Weights of a small GPT-style language model, trained from scratch on English Wikipedia: vocabulary 2048.
Each number is 128 + 24 x the weight over the matrix's rms, rounded and kept within 0 to 255. Layers, rows and columns count from 0. Numbers have three digits each.

# q: layer 6 attention query, 256x192, rms 0.0962, rows 229-245, columns 0-191
# k: layer 6 attention key, 256x192, rms 0.101, rows 229-244, columns 0-191
q229:143103117143111143124149163148139140165139113127154105123082121130112118159117177120119147162135112137127107122141116121139108130123117123133108148091122156122107117150132136159125134106132163127151140124131109151101120133145133110128135131098135134158154113119091128137165095135113113122117138176104136121128144104116105071123155131141116129169106161092157127118133131144113141123133131122118127140168153125141163114143131113186123144157123138159118124166115159124173145132137111146139122131138116138118120147153139112113134162121143121159131133077151129147135143129115144119
k229:148119151150104146118113094095087158118115136127151109119148113139091145108141137137153133129119162137122147141118109107116112125142118196119111151131103141148112127121130128113129104123122147114141126092079152075114168123112129139125110101088147121111096140125170118142111110133122106122135169128119154119122130134131098125113153104108142118110159171126117126134114157143174107147115130170132067142145141120107151166121140146144122107150139122131087093102136115123113153098148170152183131134161143089137100115135097117107122119090141134133126134116152120117104118118127105119
q230:127098122130177130145126122164134113145158129112130136156104086111166166125133142118138095128141146145094107109208134108125114177117132134138137128099154126190166139125148109106123087160135139123101155123107131129117108141122146140136106113105110165120109123112136131099109114171141162119112161148109094120107121195143127112148172129135121107120130108114158132144108138126158135114122123123142142137163137112122099117130136088126156134143139101152173101101109077123147137118137132136134133062139104153104133102121183130121139130107106139138138107146146141155153077154128145107
k230:130100109156095120135107107113134163143123111126136137117125171111138116096138104110110159135136124127150094110134115133145124121122132130106125139133138110124101135068091129145119152125126111128129124110115097137120104130158127138117140151120113162127127105116110115149137147110175159142136116125112120142124142102098154128080117134155135145137162149098149137123154137159131131147136154082126131171128082126087137123085178159104143156159132126098152170146132129148137112111123102149141128144111129124107143137172142158136123147130144136154102151132132119132116127122116136147
q231:131176151134110118114156115129156126114117130126131128092152124132144124147157121120142121112144135121112084120129160115147169122139135116111143173128144117109066135132125100115112142133143101106093150154123139134165136106088129141125120145136148145120147138148157140137149087137133149130162119128152141116122124145106139124136151099123158115151140112102145122117143112125143112089117112139121126131125146141152126145134149121108140108134136161116124104152087113123089135123145120101154095120111121096142150106129113127122141082115074089116136167114089127173128105101136107143
k231:130119131133154126154073164099160137104131077134152097151129107127132134149093121129128139168128102114094133154143110137149137182153145080153148116107136110116170150107130098108154171163081117111117119157135142133113095135138115146147062110120093146119140122111152107075113138130139136129106106135164140148144183127140113135134094135128167147130118113127151144139131130164128116123122109109152159116111109103151173114121108137119082145136120140080173156108106130164139142165147127119130159113090109153125148079103117143146150160120148130089078144140143115133146143141137151165
q232:190129121102150149123130124118164103110117110078084134096140149088114101110111140116138154140162108136149122193134137107151096144127159085121153106121125148139099140122136126139061121146100129117146114112093145135122133184133141133122139145145111140125125132149092128103146069131127156145111167102116144163117133131118125104136125168154101079129138111158122130127104117110140130125142151111153080121151124131110127170139156135106118109106090123149122104124140104101185176167119119168083110103149137147118108133119123121120143136125156128114147111139131152140144164112161132146
k232:077136161079129117108167160107146130152148114084144124126130143135139110163156143102071137129138153195163132134130142110141116116110127124101143157121129113144127101138161138149121119115122097140107134114124114085139127161140108158101116095144118117150134119105163138128137113160125135128145088136102144129112116118127133121146099155124132108105127186120127140136123141118135139096108136109109127130146108130142122158102116146144152124110121143157099087145089114112109121127074150151124115162149143152114098149152137135129129103099129140131136117096138140138118138115100097106
q233:103116113095140112108151081115102136109083149129140178122095117148128168132148111133151105118121141150157117120122171118090116150111118127092116127200149099139139126151117107117155124123106123084121136118083132116081178114121085082135127146107120116152116165097132154130135103126135091143132093121127098110137117126160189149097113113076129113121149096078129125152121132127115116116091120118155089128117141097126120129117107119063139127112143128139095116126151133072121112113091130131148151120123112130160171138138116127116110114132124117140129124117110126175130140118117092111
k233:146124093138136120156092137109162136163139123102155142157110131084156132152117135129090138120133165113175142158134132113136185138116156114127142104108139156162141157075107115106118148114117147149128127145103122109129125132145114166150105127124111118147146142099145107141154122085189153135120153179153169146146108123144129115098142164108144155148122137133124179131112179132156134133107106110136162099122151116122138125144139162087088121109105136139134145132111132119141158126140112116123130098092119141136152138134126157145132150121101132128138121129124135136131144127119127104
q234:119140148173134125132126143121169118126145134121123120129113122128132142136137148114140133103125152120106133107117132150139167099153171151143144128136088123106092095108150125084119144163110147147113124147166141150127108131110157189127078151125146152076143107125098136129101130132131136118118122171160150134138103106097136134133159127132142118098127118146110089079139091093105157105151142165149144107120137133119119122135121097149176119144152151148115106144129118145162098138151124127138111160125164094080072085130126125108147089144103136121153121157094120117113137120139165129
k234:147148122101151142134120138111091145118123101161106105178111147125133118138113156192115119146126116099120163171109174088168124129142133102143177094117165165124114157118110125077164150152150156119157099133123141143121113121158121125139112096173117120143145162140131098091126147068194098092135161111126127174136154118122152113097095123133141132147125117111140143152118114152122136119150091131115151133129112143125125103147170124102103102094095149085190158057107139114125139168152157105125092138103126128161104108128132156144160157115135151153094083165125124101114103145092136182
q235:165179195128132137102130139115118146145120122143133132094124126130168108125162115157136121137111144149160124118091100101137086163125144133133120141145152128094121105136145167135092124129126121109111159123098118141071148086118134119182156133119122108114115129160110120080139097125095166116124106113138121125101152143159139126136134097139114126132130100159148117128112142134148118126135078166136133129142131144143154108165121135131114126143131158104166127126083124146109131127118142139139113113121120116148102141138093118125164094135124129119163142115109114103100153140164083136
k235:120144160138110162128131141139092127164117119146110107093114147145121107145082129154112132100138128128095140134108126143109113136130149131134110146088126146090112135132136119145123159131158118124167143128100098125124136130100126120121109125091135148150146140122126120110118136126101099146158124152079142136107111128119155124129107108124129143132163157133158111096093078105116160134115123153133166103107108110108121150163140087128119117126158151139098143180122122131152136138139111150142070104150176156079091112136158125164135141121170124120129089133121118093120104124120133145
q236:152142129118124142135166127158146089116154129089094086134112117163168128086157113131133098117127140107125116168119191117119107101167119184084144117157137130086133080133142094136104135129140108140105123153135132112173137139117135095140123145169118142140146133134120132154120148112153132118139115154128135103100087151077103149130127132127115132103157096122142113104125127125109127140125121109120137105116129124095133170142155118067112120073115103139130104129148129121133100146088146108109147172136153123114105110122147129145118137163117144141122078147122165106097128096099162140
k236:164157108127147110113092149111148097144152106129112122119094139112118126115112150128103153114116151107110146159144089138147152111159125125134145096120147156133141103102124107146172109134143083099108106150107112127114111137141101175141122075101140142154110125175136142121118105134162094087107137141136107172115106130141128137150162132120117135124105086110134133134121140142150135143135122108171112096068091132163175106165141123146105102131166183101176096109102137095094141148148146168094148128088119145138154123149119089173134146105117109101087127163148123092119138158184091142
q237:169111145171104114148140091172151127133134179127145181072138142166134154137154129119108162089149153138137126063183150122130149075083149153127101146085097194124131103155140145146158099138121121098147172136104105108124137125090100117124145114080099135124123129130117094170112117150136072089136081093101089117089108144155152143140128131129138149138152105134141137142151108094156166107088107139163164119122138119156105124117121110150127156173124174117137125151088102113111093097135139084124085137148132084145100122141145112126092088059120128139142117154082155141117111171139151122
k237:166147079071139152143076176114156106116056114119112154207117115127136146120119106156097146139121097067134122168113172128117154176117144134099162113115164125204181157112085090132146163154093170142113136166136169100082085146181151142151092159137099149134136151113111124146146112100164168123096177137185139152124125135141124081127123138110149187067111151181109172169132150181127084087076108119152155093107091172111180099141166127076051142100151160078180150091116064154155160130173117139171174111077095117109177108111096136156147160177140151086113086121145097116160122120136171109
q238:153195208066115098128149147096126162113084132111166081113127094109082084058136119168139108160092106119171098162118139094168115110145112136119174147145110168121125108093145065129117129078169180144109152132190130144146143117126111162141124135099148149133140109121151093121113145123118114149141155145122152064167123157100120135098151126129082152139142153145111127116096146140129155167114124119103143147128119116135134132146155105159109134098113088137133126141066098150112138129131147102117109119119122127180125081157089130125175121128182138138147157118138115061144116102149152103
k238:084105124133123113140134099121156126120116102115123109096091130127105175127124136111145121099117146143071074094153119130123143105153119081100137153109129099124114126128119165118120166156120113149146129124105142126147128137105122149103075127144157099118097092145122162101126160117133095129112108124092093111145132125101114119135151116135083130121105101124139136148147078105101111069149161148153137171079134137146166133181173115151096114151133171114130123139159093123131106161117142105145113142124148108089127125080122151074138143152144068108096150134127110153167114138155128112
q239:141139154133146177146108133137101131145138120116106131137119147111165136111115175133122155136118148127115142169146091123159148152126115112148100115113198136120125140135116115113112121166092076078160137089128147191089103095115156152135108118138103095120117156112148114136155144149116084093116157143141115169135119147122147066189141142120105091110104141141145089114143109149104122112175140087114127124135127127133152114080115064155114071129190120153137101107132128093167137155113125159093104085148143148127147119132103110127106155120121100108130149142107142154121159136160094120
k239:128139145137146123107141171121062128142150108129099128120139158122132090135091111160120136126133098143127151100157136131140114112128117149114138139113126166137115125141136136120147138127104137138099108111127141122105137131192112122117097163119075132175139139128104138126130135088163113138159080162124121111149109142175121082150113139127124087128173108162100111155116118146136153121133155122105112142107141126109121158103073149111158137079102130145106103183113107124170107129055151147120125172116163163167137182121180148120123157129133133100176164152122101146137176153099115128
q240:167150122132127152143146091123090134105075139156131150144164144133142121145110157134147145185135126107141123125116093148127109156119096121133105148128174127144117162094145147118109147110118160103119119146142106128128149146156098076113130114178097103162115141073144073125153154135089085139119136126117113143160157162130116090087130140162153149104126158138126133131105109143132115146131128142071106120114134144128137155133143114121172159094094109122114096096116124129104136160113118140152130125121097108150113119097114135158161128102146139128104138108119111114079110114102114153
k240:138107118139130075096173148102135132076146100053183105096149121105111148126100120104146125117159141101067135152153122103149136150127138072101119141145116132129094127163142084118097158131114118178113153101084125145131147105093096115137120096108130132141100097108169114098141079134125129106145072153117112106152088097152111132117114119117109160130125125116104156128129145155158123149156096092157164199160104138141125120150116122128102105118151120098131129156123101123144142121116159148105106129161113160106162123123151180137123139143116102090115154138118105197145123137151099107
q241:137125109158128080090133164162184126102189139116188140107094121169145093125133100121145115151124122137110111098123150160109132075156091153122139157144119137118097119169108138105117132097099115148092163089139124153163138145099129144120127130102183155142129088133122138170085105131139102120134126141115119087094124087102119146117137105148114149166150133153144096103125081144118138097174150128168178127106177115157108152076156093097133123149143083114090103147105118122106094089112127100149082158118200100083046109123129135123144116114115117104136091078100117187125159141146142155
k241:098120132100114129115089143116132127108130147141119145214133115086123169107085150168112125173095141116091172144071150100163144153138104138130135091105155127175128143125057143104165149134136137131148149137155127118175109146138144120156155117153159157117151116140118144118115139087158138108114131128108159126141158110109121115143140163079112126122086110155139117121134163151181132141109088120156144128110109075129144032150163146111104156111097164117216143072101141100177126140135148115190133119118139142121146095122125150172119173125076136087109126109136088107087110111092143130
q242:119086127158124159139105111158144101148134159141084156137094104155104134117146156089158149083110117167161145126143158126134124143099151115081084137119106068144132147110145138139136128128054124099138106112162137110088114178130162121121129088148113136121138105105135123160176140188129149098130108165110120137123127092137121133136106122125138169122158115152097089156121114145116137143150166112131153159129095110098064151098162153166147113125181122110108142148127130084091098108098100186091135116111149140109115166142158132170127100099151084088104098122149148150150127108136133083
k242:171116137115133141155108161150097139143123132122166112122112122116152165103149157155131073154166139099137114094101165125121146134118172138163165096140128104064164108123107113081138167112083105121143133117095137117124128145123168111128086118139147107105144122107107129158126091158129133145133154093149174159089133126109109132131125141112076087133122159139173120125142135119159112101152094113140115115137128130148157143100142125082108137090152131104169163129142137129125120123148090095167173097108110158146127156103087140144132063128093147103134127091130126094129125163086165149
q243:114098135136157175171118110104137161145166098148142138109149142086158091165101116172152148101123158128154157124084091121105149158106120104164097108160126151087129157099151118153127142112138138143140143114141129174107145166128083145106133128126093121155110155098120121107150170129151121134135097129114126156088136134125127098126099179137148111125120128107122147107140107117112124161132141107152135121135113120123125096134107133176110083163086114093122132140113150137126107147116121117137181127171097162112178149196119117087097126130159142134129089079151138116108142148108094145
k243:134119135138123125116134137151134126129111144129105087128134158143140139107116094126088127156130108134117134127128136138111166085168097132138152144158112125085144117117120127113170135102086138142095162140113131111095127166095156156152099109075125093166102171097112123102116105141105114122111118118140105124135117163145145128116142118155119170077125104122142136140105115131158120120096141144094112119119157145097137126141129142124144078122164182136103130117106102155133134087139135140132137130161168105125152167115160140087121114125157084141132136115119166167162186106123139133
q244:124129145205170096131107092124109144132090146115152118112107153140161110142116076164155108165158137158082096140099140142143120138160130117123156163151129127117133126109101137168110139114104124115087164118148070105119110091178098136085158109116117098131199130057081126091142095125135143161142154125086123165067170130120116133149129076146143141105117154117119132095106132110119109107124111130133138133085130128157118150117145116147131111081144129058108110131123144118126151134171116087139120129166072108139136108140138137126155117126080170104070148128144103095123095115168134133
k244:122132117119126147122143131139141143142171115145107153084126134097134113117161151090136099146118140159105102131159136148171098127110089100184103104117100107124152137128151154150122100099112126137147103158074114134144133147103134101133173108171139118130106103125158120106164080127074132125173152154140172114148153166143129131113130121181120141133121159145184126095132112086146140115156177134114139115121151118137125185141087132114127106132093101163126118124188113121116153118140144147111155155149091174130135145076135129160118131136121101128148148149130149160066135129093123151
q245:081095143137139107146131088105157096136136114104149087119138084094103120142127132072131126094096149107127146138137168114134103096132110104168154112171108081131149140109138140131140145077140133111166109070137081129112081143146130123127148125132134109123183110146107122124115138121138136111134110115126125132102102141145117126133135093129144136124137127172120141121117179148157093106128136129187125165067118114098142095101160137142137173133158099148131150130105096111154128122133138139138138175134142153136109147112142113115104102123111123098087128108154128110136164128124099151